From a checkpoint of a small transformer trained on Wikipedia.
Size: 8 layers, width 256, MLP 704 SwiGLU, vocabulary 2048, 6.95M parameters.
Architecture: RMSNorm before each block, no biases in attention or MLP.
Training: 189M tokens, 11518 steps.
Each number is 500 + 40 x the weight over its row's rms, rounded and kept within 0 to 999. Layers, rows and columns count from 0. Numbers have three digits each. The size before them is the row's rms in percent of the matrix's.

# layer 2 MLP down (transposed), 704x256, rms 0.0573, rows 521-537, columns 0-127
088:487504493470438494510515441530447435507495552398436472608519508466551545478458430538539474569532399495462434542496475493501470461518468426497391469486451475503466583492460501501541519491498470496412452434470506533503545471529540545517501478449467468488552468527515448486447476477463514588494542506442473492489460515514444447507484476475411523526463459546483516542541464518490568500476
094:594535522450556579474521518508525548523482545631551476521530474505392478457472498492528513509447418511502498564498515492458470541498449506461512540550518429411557505473439516498619575537487502470552482461586516501480494521438490490529472411452430497478501487470493395520533453479496465521505499480474504526490519521496502517485410555528511479537527516477480432504511475445513463483510
101:531473440474439481489493429454525554520487464472445527459478512515536428525576516522511495538422472586527405548556491575468463453549485469463510522523420559532447509505446545484514521521516499514519517479502486439542535492429529559460473447487489537472479532477497462446432512462465528480431483463534457420491470497484483449563507541495533518477473494496433473484493546510500447487513
105:526484536505483524512472482558470449502454450560541498480498470446476567462481485448441475550552479454492464548450531414487482518550441447484501538544472515444443443484544580517514477507561465488474508527516499499470530525459587494549490491500495529503453453464445449513518438498507526529565529513493489520511542511479469452527467477526528450467473491612535501495525461542517483437552
101:510455456422481523605455512495481500455526432448497558495488555534383571517503480499470451506537488573497524554539321546503459481510454508407500500500491523450513464522410542463553536498484506529521520465471541532499506462501534473494449535434535466542443504462541525477440514518514517528503481461461459489522496539540457533503447457511498525541557507553443565531484447522521461475503
102:538516487469488466452550475454512480593523517547485494473492560462501522550543492489536511506509501499435506567583523438475529472555478534508470438492488530455540478490457494513470499538533506405500552507554492546565519489514482493535456449550539479530491466546445578530459502547462468541467504531542423547416433468512448536535502529506474525529440491569504417586536507439435533534571
101:472539530402447512540488493523544504559499501500472522529533478470472454530403441533457528505441575509577510509538529504452458557522541442506487484482457523481452504581588503581506497530439464515524459525485527548541448544525428439499523498526506486558464524482433579519523531529534513540508510453537520511544482496452401486398516482469569535482511513544544478434538402476554565576482
094:409472553430484490526591493512456518572491492456548449493490425489465497514470513491517559543514577494488490497543488505390538488462499511559472517545449507454499478531510569510498450568480493487456509571504488567440510562495461517511468506490516491536531463526509506512483437542484514523403414501570558510456494538567493507573478471541495521430499525487520454460473541480451419462522
099:529479451516541399503524507488544517545509500512457576530484525508392500514523564495446550459534472477502549392539467478470496458458495495536458473436483502468502498556559529501440411510536509495572460481530542462454526482552534515478464429568513473489425511438552510516462441517460460519472490463421415523505582472502495509477494548431478561487518551505485484483517518508447470517492
101:548562413477427513511498533495550510548468501421459479461548515439496537488527550444488431494526525473486549542445520544496483535494507487547511494469511585512497504608517507538527545518500437415463420463489460446493573553548501464522555506460491517483577485515434496482517472488434536494504490459496565455508525556557538532460487478444428491472561468435473577509458473572431479507505
102:412426531491427544508442524390453431505548455428474534463511481500543516516482575548440500405517546463375508555447482508526491532513506556580477462511564504508545509495496539464480502449536438534522468502471491503502538508458524504514497472502506467544532534493561477474483484502558528521529512455486532450525536555520458554520541545475500512490507446518460508432532543502501499519437
101:526450388431468458553476521510549439506462462479490497449493484557476484502472422547442488531502448586399417499577474405480513415444453531540472431484487487536540483447496493578525540525494536561453501497508506449535478516612512494549517526583533454549442465551462519493512500489546561466478474476467524475490483470505545476517528456445513484516543501502548438528421464461451504544532
093:541552476464491483520451492488480453510530527620563538489416543456555437471499504530521542485450487514529500519545516496515477539537577493585458499477537470514478466493447523534467487527468458520533482506529525503499509465457476507468522496498460507504556472538476462588519523458522516506557464504493469584443477490494460567511612473529510515506545487517515517512559410487568520381531
104:479504537461540581496486575500501466517452510474496450499479495552549529499545520472466513584439507457464479485527512499492498528520555524500494539486519504492550487519486486509458511500442600513452481558525488439508440433467408496477494477490547569540502488472477557495439542474536494419498517461425574516491552465565495494495458466464396523471538436474541451483449519533460523517452
100:510362519482497574512570482470503529464496478482553528622453539556508487503520470504479435563473568470548508510432491508453481477517488544446539500471465465485395551543464457478462467446441505493510476525524522545515521536508483530468533431511549495493513465484473492454504387496440495498506512447523523477549555464471559477445514504525510580576487554510555510539505446451404485471490
102:517495520501540479549537453497489524468501506429545528526516473471546473490495523507534466449480467551532552474442546506466538496490516484488455432541459516549508472534514417427486528541432447521497464523544486511505541377436552491503469462505488526455535514542489485451412455534514463484567528478505428494466490462477539500473315560575447452497523471498541531495426535539540450429471
100:602508471530576556496505426559539542552513501538503507541466512509445433510486409452486521488482545503452517419505540500535489462502488585456553507550501551514488538509474527432498430517568482479507497536448552479475480509475537484490516453518535557497462532403503513486498526517453463567434491519462524481516542493517538451528459447524552502509479548505426501510519476495486495517502
# layer 2 MLP gate, 704x256, rms 0.0609, rows 522-538, columns 0-127
092:472573535542519483492519521459438520543504551465470511516486407511562495484465457443521488526560533458519571469506478491563531490487564486507527546499445520538498533580483472460466536561437493515480549448545503538527470550465413523513488596513480529440519512520539542516521425521513491487476527478497557525495470501461533564525521470509569485475442495437524515511478513488554532508400
100:517510520512535521416527558530435502511435520511464547530524467444558462493402534428466527533573461448532513487555484525599443499503499488459541503520485482491509529489517455521571476475524463506522522455528482512508496536494536518543463471495460525561659501575478490558486445463535547482469527477489534533482559490604493401465472506477468442518483491556496497471509484571459510522459
102:516504453428509498453520521505570506496483477544485517473512493488496396515517548446597466483479497474483498491465482533513437550475546511589512493486493512495531492485460510585545522438402507502433469499495429488531546472539535529506552487474505543508527544497520509469533511437484510568517439539421455554517445540467494560484458544479470501488499526491478506508546593479514478434453
103:506492485469508419540556498480509501556491528448523512477499476462445465473546441472549487449524409446540519539493484568539498457464441479520508552449477475494627517482531475520473507493465550518503458514515473469449572539458532456511419520501472558524498438515513469527536500469546550466424482555528487536557517548546597520524529495433524478448497551498479460469559447469485561499499
102:465523437490519558436472550512550530477483450523476549475478511474469476455509436492540486553526419514455571520512544472510514468551510465590501495531568504499550477564514493488599497507558527482496483497585471443514492526476518488560498455547548544535535518466478498508484541514488560552439518548555494568485461459539484517555440503441543545514541456505473501549488460442409391507580
101:438497571505461561567554502595493563513509515508486468464457476442464517479526530537523473549521511584529441452482583583496469478499447427512490462523510504431449450525504497499518535449453487470531415463443508566431483546529418489544467481495468539533556462441528539482504510562563582529551486575540566564488495485498531489546413478525499529438488472491447551571524504448453518465502
098:525458492483433483484477401528485488568543516487552426490489502522555526559514475543551487486495461500534508556491525569511520462453442477547465519511560509573525512464526487501504527523508526534525473565558449475528536502453562496416451573483561493495468430485471495577543524438552538542474458518483496537515520472511499485472378451438543525532554538436517463459549563457506530516442
096:542514505535516492444473570463520567499476508454511483523533455504487439462539550434485465465523491506431583509481532456495468502454528481510525468431481498520514489542462535475477490538461537426510556425559512508459538555530545365579523455509497552527506476519523484475493493461490516547495551500471495502512481448454552480477481516447522536479526539428500458478548489494455524469477
101:503521483541553448492434554482534445515615507493505514493490485528562484473540504488528466535440503489497581467547513408516490513495542522475472424425445542522491539491504575475491475528465465553452515501523511545599542534500568515495475478448455523554434457458485483498420484483566465457534459543471477429515487461516498496540453496522474521478529486486591506527514510400511508474480
103:478494536485585533505476463533462576531445499453525456581513482504472520491492451548524487453426489497429510515505570502545496581546468534484463509549584475477601444543551541455483503483484494406486539455499518532411560508447560465411443535489492522529509505487504475484452509514447548511480473464478497452400546506462499472474519472495557516492498452475519559502522517475518489542564
104:461561417496521504532457406591458511548473484476521463542524500506563554564440555545472538470461547558476445448420544468489489527493481438520487547512500556488506537452536486499518441519492496580422528571412546506477473488484499517467457575441555478506488552514487437442431507510530469461494412495473454511507541509442478493510462478541510525500514497491538464490486462463551566580503
087:518520560503539492462472543517501488458537479502434510531537533520508560508491491487550490496493469547506548497577462543487514585469443520536452496457470424512495462423455534455473496510556537494442549543480562452484437436463538530433561600480487517542500448473518546499448471493412515547524518460387477516485475513467484515452490513483550481447446430511505454475489514508548478511465
110:523504443482451436553568430484520490471531514491501520553463527483480485515479513493477571498530491384556442451461473506530404468483531526486520449488483464522476482520488615561474497446564497450507527526473524500424474433495507511466493493447448533537506444452574459498485526516553463497494458481508461506501470513487508531432500451515489480497503454476574398480499393533487455419536
102:485528548423471526488517504508501572443470517514518461433521490508496502473430545521503496521516497442547547510506547503481487495525472556498535548478513513479472440544566492549461521495446542554493440485574444473500512525533568507518490481562547486492523479486472538513524565473546474545512501473533517568480460560493527562504513482458515499508524532540517419562565445462466586437482
105:476511523478481503522540460530464469528567503472517520420489450596505509468486494503452467475459523422412528484507537552445449522532490466461431533459538573520513502535486584498463536508509479462453533518492518508443563534536502491559438528552525457528425489438415479573553519517442448491449534578490494498548458539508438526446520449451502548491440535521466494508517485489499501498463
091:462477513532470503498475581495448462517420502498480453490489483432475476526396468502501551527506538507529469557487517497394505564479493520565489557483518539535508520497515497548516506515514427511474536485498395507504441550505547504533567469494460487523509445566458527474569522520466540475506475534579560540525491517471482456494503560460564548449495531565557482537546422540463514454564
098:458525561582565489530417522459514450520490480488505445466502522503543500483469508523522493444536555534503494526492463506445562516455495567459548458480516438535551479485523578491475505479530486499471471536508435515573527541532532515449585486544433426436539532482506446435537510542485517486493503502446517484523529509482486449448534549523500462382448492533550560442466460541561506471469
# layer 2 MLP up, 704x256, rms 0.0587, rows 522-538, columns 0-127
091:495481540580530512503459489480445498488603494474527503490463529533446525448503510505529538503478452600465532578556424471509473463457530548427477560531506504481492528486527527408524547537512498535503563482469511526477500523481458532446464416417462517556582411459508470503471481515481475438530453513460479446460529434521502498516537514472508515587519507504473470537581471464491535539465
100:521467469507490512533467505461535562557502475495488519455492507548499520475533506491484496546495483531491505457475478583527520505520476464500517578488517559460529433446502520422522467511471523453525501515539545524507487468533482528512458467515518520556496492471509487557517414478486508489485450563414498340483544479516472441483548438486484524500461484586414539542519512506529464498506
107:561516556524487476532461496472507472538506567492517492541493507444412524498472465535466444516527498447547500454468486470571487460502482517460516493492508449472496457489522507501503453512567506560473500507494575517490506514442444451519523411565486548504488515509487413509518435488521428373535519503566427536490511463520510450487485444513519455502492479559443489518425516529446475507461
102:500490480458485549485450516487476540490447529513481553539530523527444580590505557482458487468548476523553473485527501510521547547526533486440497442473492491499468501558509537498519484531441449411451549511554549493546477559506508502533435470482479506485532491549490507457494483497479460591530428453556462500514479546575460489580486582519446524510557474564501643475460461460505433517438
104:483472495560517516463488463589391422522535389508452461535529534369461460557459461492515459475500483531481491474478482538466465557435465497490567450498562421539500510511509506467487526475526499492542531460433480527554462451501470495491533553538506568513537479526525468485484487484517526502473521532532470443506460483491468490506481513548528473471472544487523457502445504535540518501444
100:522515571518529551550519556535500558554454502564553405474409483428437428504488498545488411583510488538551480572429560501465456581449478485493493495508502518446497491491505503486502552520451484444532497462417478486542512482463481414495468393512449590563518582467507507485472505521452555504430468546547510497501495423494495508471485478469440526427487504421513458531468417496447539458509
097:528469549442523486434506473569518495522479487538535523538504445510508431545496558578472553531519518504512499542504511546492532477533470560579501567488548497514589503516516421473504506489547496480592498472558464466415471531494514484498413495467526538482473492494450502620484577502556550484493411513475500512513538490495480420553513470468534509506502517505521471540494533512454541501497
096:449478508514468465484450467538511485551405568491472506495421495430418506591484506433509499479472468483461463534474518487471490518480468487516504542526473502535583414468510505478445466462532498506531540479487510518556476469574449576430443538574501524443460514451460487520608491457521563491464467414494526445494464530470590496471491507475484498556522471470502523476454529520475544566469
103:518475478475452533432444559530489442459494533540542551486536472578522500542503560470504449403508508498487526542549469423542623558511548445501499429506457523583490506541505485560471493496490435479525569551551536520488511561560451553450581489530538438491463509472517476478430517580422507467525412537445532458520524477469534510524505446481486502445517493493525540479478473457466521491415
104:427515477499475469456458522493493492546503489498490433511466498517498509505565529521507526515407489522446491475501530500527504557507510535502408527431571467495565503519466482534501560564468491547448564541438550494448465503491554510522446423383554506520530495531566463465412564469511494516507412490497485537510463477439441521453485499431511455532484441471484466512455457502451466520458
101:460535514464464429565499473521547501529511448564464501440544574579529475408424519531489475512575480440450497517551488521503591489526468453554501459531446459494478498434517508542525454491431507480529528509520471477482562447528573478540536471462492532533525535456486572540539527463508550476562545481498525495512514475508511492503451406509427483531501474526460478492467428553535476500424
089:425471545476589472535463543472521478526526477524506495479534549464480492488494474513499458450479519497524493478540492534444501525511491557470444518468515526458589438462492495424481473462474543594418452456423476445480464498539434440450481521511452506511500565476461569514545431490467513527498454397549526500506552571454528462471582504514519470551578542532444498468474466553488545472480
107:463528459470468560467497517532446463442491475464544451453547490464557500538413577529448550523481487406500430532428546451523506538436508469519481497458506482419540510507564426420530563543507591500429453505529565454573452486460506477475503471488533537565496503498492488537486501441482486463570534575530509502534485523543513542540531470500536513524446584442533459533474483514524562511581
100:502612468485462480445501502430495506409534514471489500510477432511512532492604480461512529503542409535533457521523453462574514466497550543509483488479472528442398509530559468492450433502507507531457517426537531489510487489465463491530525469556523506436509611568453506523481503466525552572474545494493547528481392481462459523439439546496472445551512490550438515503494471455471487501542
107:513460567464501503456468542533537556481521470484495505583535555426483510474516503447473530539512490559557484573471480446546531483464529555531478445546454548417453529500470480491475427448464510514558436462572443566535478444428541514478574460483451589486525509556568563503486489505506490452508450460516515492417475457491555529524460562589510479510531498488555508521477518490496455403538
090:580451494418533486494525443462556526449554452531497497509457484525537552481544516525523451474519453541482556502553523453554436487561478521447544422507524513478530568465438525504429505508505494489565455459511548460439528486463495472551481482531542540574464545500510491456474508487520453510480464462459423506503609520516492557542465472499498497538604561416412499493438465459533509474462
099:438505516507583533453487571466540484495418514425519523520546532491517521501517476479513498494562532466487475484528533572437467547465455545498510515460469516469460443535503495458513442478535527477442472394538524497599445576608540493481528565502436457534521522518500411477504478512467559481454473520425489478513500511523491489515525511474546530471508484553558544482484488461466470480485